config.yaml
n_head: 5
parallel_block: false
decay_shape: "cos"
Each number is 50 + 10 x the weight over its row's rms, rounded and kept within 0 to 99. Layers, rows and columns count from 0. The size before them is the row's rms in percent of the matrix's.

# up: layer 4 MLP up, 768x160, rms 0.103, rows 741-767, columns 64-95
# down: layer 4 MLP down (transposed), 768x160, rms 0.0773, rows 741-767, columns 64-95
up741 096:53 57 65 60 53 50 28 49 51 48 61 50 40 40 52 55 56 36 62 61 26 41 69 58 47 51 52 58 62 32 51 42
down741 093:58 73 52 60 24 54 46 47 50 46 48 27 59 42 44 55 51 55 63 38 69 53 42 51 46 46 35 60 43 56 60 44
up742 099:74 34 56 50 44 61 50 45 42 42 38 58 48 52 57 53 44 22 33 35 57 60 57 40 53 49 34 48 32 61 57 44
down742 090:53 45 56 42 67 43 68 51 49 58 35 51 60 60 64 66 52 53 48 41 49 65 46 30 37 45 70 48 52 69 62 79
up743 110:66 48 60 44 42 46 43 54 62 37 48 53 39 46 44 61 37 43 26 59 55 59 42 47 51 41 44 56 63 61 33 55
down743 108:29 72 70 47 47 64 42 59 54 59 55 56 44 66 56 35 46 39 54 54 45 50 44 45 44 67 68 51 54 46 49 53
up744 090:44 60 52 54 58 35 55 35 44 39 50 56 43 37 47 62 39 58 45 50 32 43 57 45 62 53 65 38 25 45 42 42
down744 087:45 35 49 66 53 41 25 56 46 72 61 46 52 34 53 33 62 41 60 40 55 45 50 27 52 18 55 58 46 26 33 57
up745 096:54 49 49 50 51 67 48 62 37 48 47 50 64 34 48 34 40 48 56 67 42 49 57 32 56 47 56 53 32 40 50 51
down745 097:39 53 37 67 43 63 39 42 37 46 44 47 39 60 67 42 47 46 28 44 57 66 45 65 47 51 58 44 43 59 55 66
up746 073:49 33 41 67 59 60 47 40 42 34 43 28 56 54 44 44 51 35 61 52 44 66 60 38 46 63 47 44 51 46 47 45
down746 072:50 49 56 43 51 42 50 60 36 64 49 43 49 46 38 63 61 53 48 40 66 46 56 60 34 44 38 51 38 57 71 41
up747 119:56 64 63 43 51 44 48 46 51 62 44 43 36 33 47 43 27 57 68 63 58 50 39 61 31 54 64 57 47 57 34 36
down747 129:52 65 57 51 47 50 53 49 41 41 59 50 27 45 46 40 57 34 59 37 52 45 58 50 54 42 65 49 62 45 39 60
up748 109:48 38 37 61 48 60 45 65 57 45 41 48 39 56 53 47 59 62 60 36 24 49 61 52 51 60 57 34 44 50 37 63
down748 110:40 46 39 42 54 70 55 40 59 50 55 52 60 59 52 53 46 60 39 58 44 50 44 63 55 52 46 25 43 46 60 33
up749 103:56 52 66 59 56 28 39 47 48 53 43 53 52 46 65 44 36 35 38 52 49 53 53 53 63 50 52 53 37 31 52 51
down749 100:52 54 37 61 60 43 61 60 36 56 45 52 50 45 42 45 45 64 62 50 50 49 53 25 41 42 57 68 41 54 42 59
up750 108:45 49 59 44 65 56 69 60 56 38 64 33 56 45 63 43 35 43 48 44 39 35 42 39 55 57 38 43 56 47 42 60
down750 116:40 43 48 30 47 44 70 63 59 55 58 52 63 29 45 48 46 40 64 52 41 62 62 53 34 58 52 46 51 34 43 32
up751 114:53 58 56 46 67 39 56 71 40 27 48 51 40 42 60 44 40 50 63 80 42 50 56 48 36 48 31 62 44 51 32 41
down751 113:42 50 62 44 51 51 62 56 33 42 24 62 43 57 70 36 59 45 40 35 51 57 40 50 51 35 44 56 62 51 51 35
up752 085:51 35 53 54 40 55 59 44 58 42 60 54 38 39 35 68 38 54 56 43 33 48 35 36 65 50 23 50 41 52 32 48
down752 081:37 62 45 40 63 46 53 41 55 51 54 52 72 50 45 29 43 56 55 50 53 66 55 59 38 54 52 39 52 29 47 58
up753 110:60 32 46 71 48 59 46 32 40 67 60 53 33 55 50 41 26 51 53 52 47 63 51 57 37 42 50 28 57 46 59 60
down753 119:72 54 53 55 56 56 31 62 41 53 64 41 36 63 54 51 41 57 55 56 59 69 65 52 36 56 64 52 48 64 54 45
up754 073:59 51 38 47 70 52 46 38 25 50 74 41 43 56 55 54 50 54 48 49 48 66 58 38 53 45 71 49 54 46 44 44
down754 081:49 34 64 40 30 59 51 57 36 60 59 39 48 63 43 50 58 43 60 52 49 60 57 55 46 56 68 68 38 52 65 55
up755 085:54 44 52 42 61 56 58 53 51 57 48 49 48 58 35 44 25 40 53 75 32 61 67 50 35 53 41 54 54 63 48 53
down755 085:45 54 66 58 43 69 51 39 46 56 38 37 34 62 53 51 53 50 39 56 53 62 42 53 56 55 49 44 49 61 60 55
up756 114:46 54 43 38 33 55 48 50 42 59 48 43 53 42 55 57 38 36 49 45 58 52 52 38 59 48 40 31 50 52 43 42
down756 121:56 40 50 67 61 52 51 49 41 58 38 39 51 56 53 58 55 24 60 46 58 51 34 67 63 40 50 51 56 36 48 37
up757 107:47 37 46 46 55 43 41 56 43 45 37 44 55 48 72 59 61 61 65 58 49 39 44 39 37 67 52 38 53 66 51 59
down757 101:70 59 26 35 58 52 44 45 35 66 39 48 37 51 52 34 46 42 58 45 59 41 52 40 29 64 51 56 48 47 60 51
up758 111:40 23 47 54 48 41 60 43 44 41 51 45 42 60 37 54 46 62 60 43 55 65 48 47 37 47 57 53 28 69 54 38
down758 112:53 55 55 56 51 72 51 42 45 33 46 31 65 57 51 56 60 43 40 47 51 47 63 48 50 43 35 50 40 58 53 61
up759 104:51 50 62 40 64 48 55 68 58 31 54 41 46 44 40 54 43 31 24 69 55 49 57 50 48 41 49 45 53 34 31 41
down759 101:50 36 48 42 60 39 52 40 44 46 44 56 52 50 40 67 51 40 49 50 59 43 57 45 52 36 57 39 50 43 52 59
up760 082:51 37 64 51 58 52 40 50 32 44 40 38 43 62 50 55 37 30 36 47 60 51 44 59 31 63 60 51 50 43 40 46
down760 081:64 60 48 60 53 42 51 44 64 40 69 58 58 31 55 68 56 71 51 43 39 34 56 56 34 44 67 56 53 50 46 40
up761 109:59 46 54 55 52 37 46 37 34 31 45 62 44 54 52 44 57 59 37 45 52 42 50 54 37 51 42 52 56 58 50 37
down761 115:49 54 55 34 52 39 56 36 55 47 62 49 42 54 48 47 50 57 45 59 40 52 40 59 36 28 51 39 53 68 50 59
up762 107:47 54 56 60 49 53 64 56 55 44 57 46 42 41 64 52 51 48 61 39 37 45 46 37 59 52 48 53 36 50 58 54
down762 105:54 41 45 51 41 56 52 46 52 52 45 47 48 43 65 36 46 43 48 41 59 42 31 52 56 48 40 57 63 43 41 38
up763 098:55 61 61 60 53 63 53 63 45 64 49 57 31 43 49 41 53 42 45 51 36 61 40 55 31 60 45 44 36 55 57 56
down763 091:48 42 28 48 38 72 47 53 54 48 58 54 44 61 43 39 69 72 32 56 71 52 45 43 46 63 44 40 50 65 57 56
up764 099:33 52 62 49 58 51 55 43 43 32 61 44 43 48 51 35 38 54 28 53 45 46 68 48 41 57 60 35 58 56 49 29
down764 104:51 48 64 73 59 48 39 41 51 54 42 65 38 43 48 59 54 57 60 53 50 47 46 66 62 40 48 51 56 46 51 70
up765 116:53 47 78 52 47 47 59 52 51 49 44 36 53 45 56 67 39 47 55 34 48 48 57 39 53 47 43 51 60 53 59 51
down765 086:50 62 42 44 53 70 38 58 39 44 41 52 50 37 49 58 53 57 44 64 56 42 40 61 70 50 47 42 50 42 43 54
up766 093:72 29 52 46 61 33 41 63 58 47 53 51 36 43 52 48 54 49 51 49 44 42 49 62 47 53 51 42 42 58 59 24
down766 089:77 45 57 54 49 59 68 68 50 41 34 45 66 60 46 43 71 57 39 58 68 40 46 44 56 42 54 34 43 54 31 50
up767 099:50 49 44 48 49 63 55 55 42 56 64 49 41 29 54 62 42 59 64 54 35 40 46 68 65 68 45 39 48 70 52 47
down767 095:58 60 33 47 42 61 46 52 65 45 44 46 48 62 47 36 64 45 51 67 40 46 55 59 54 41 58 38 58 47 72 32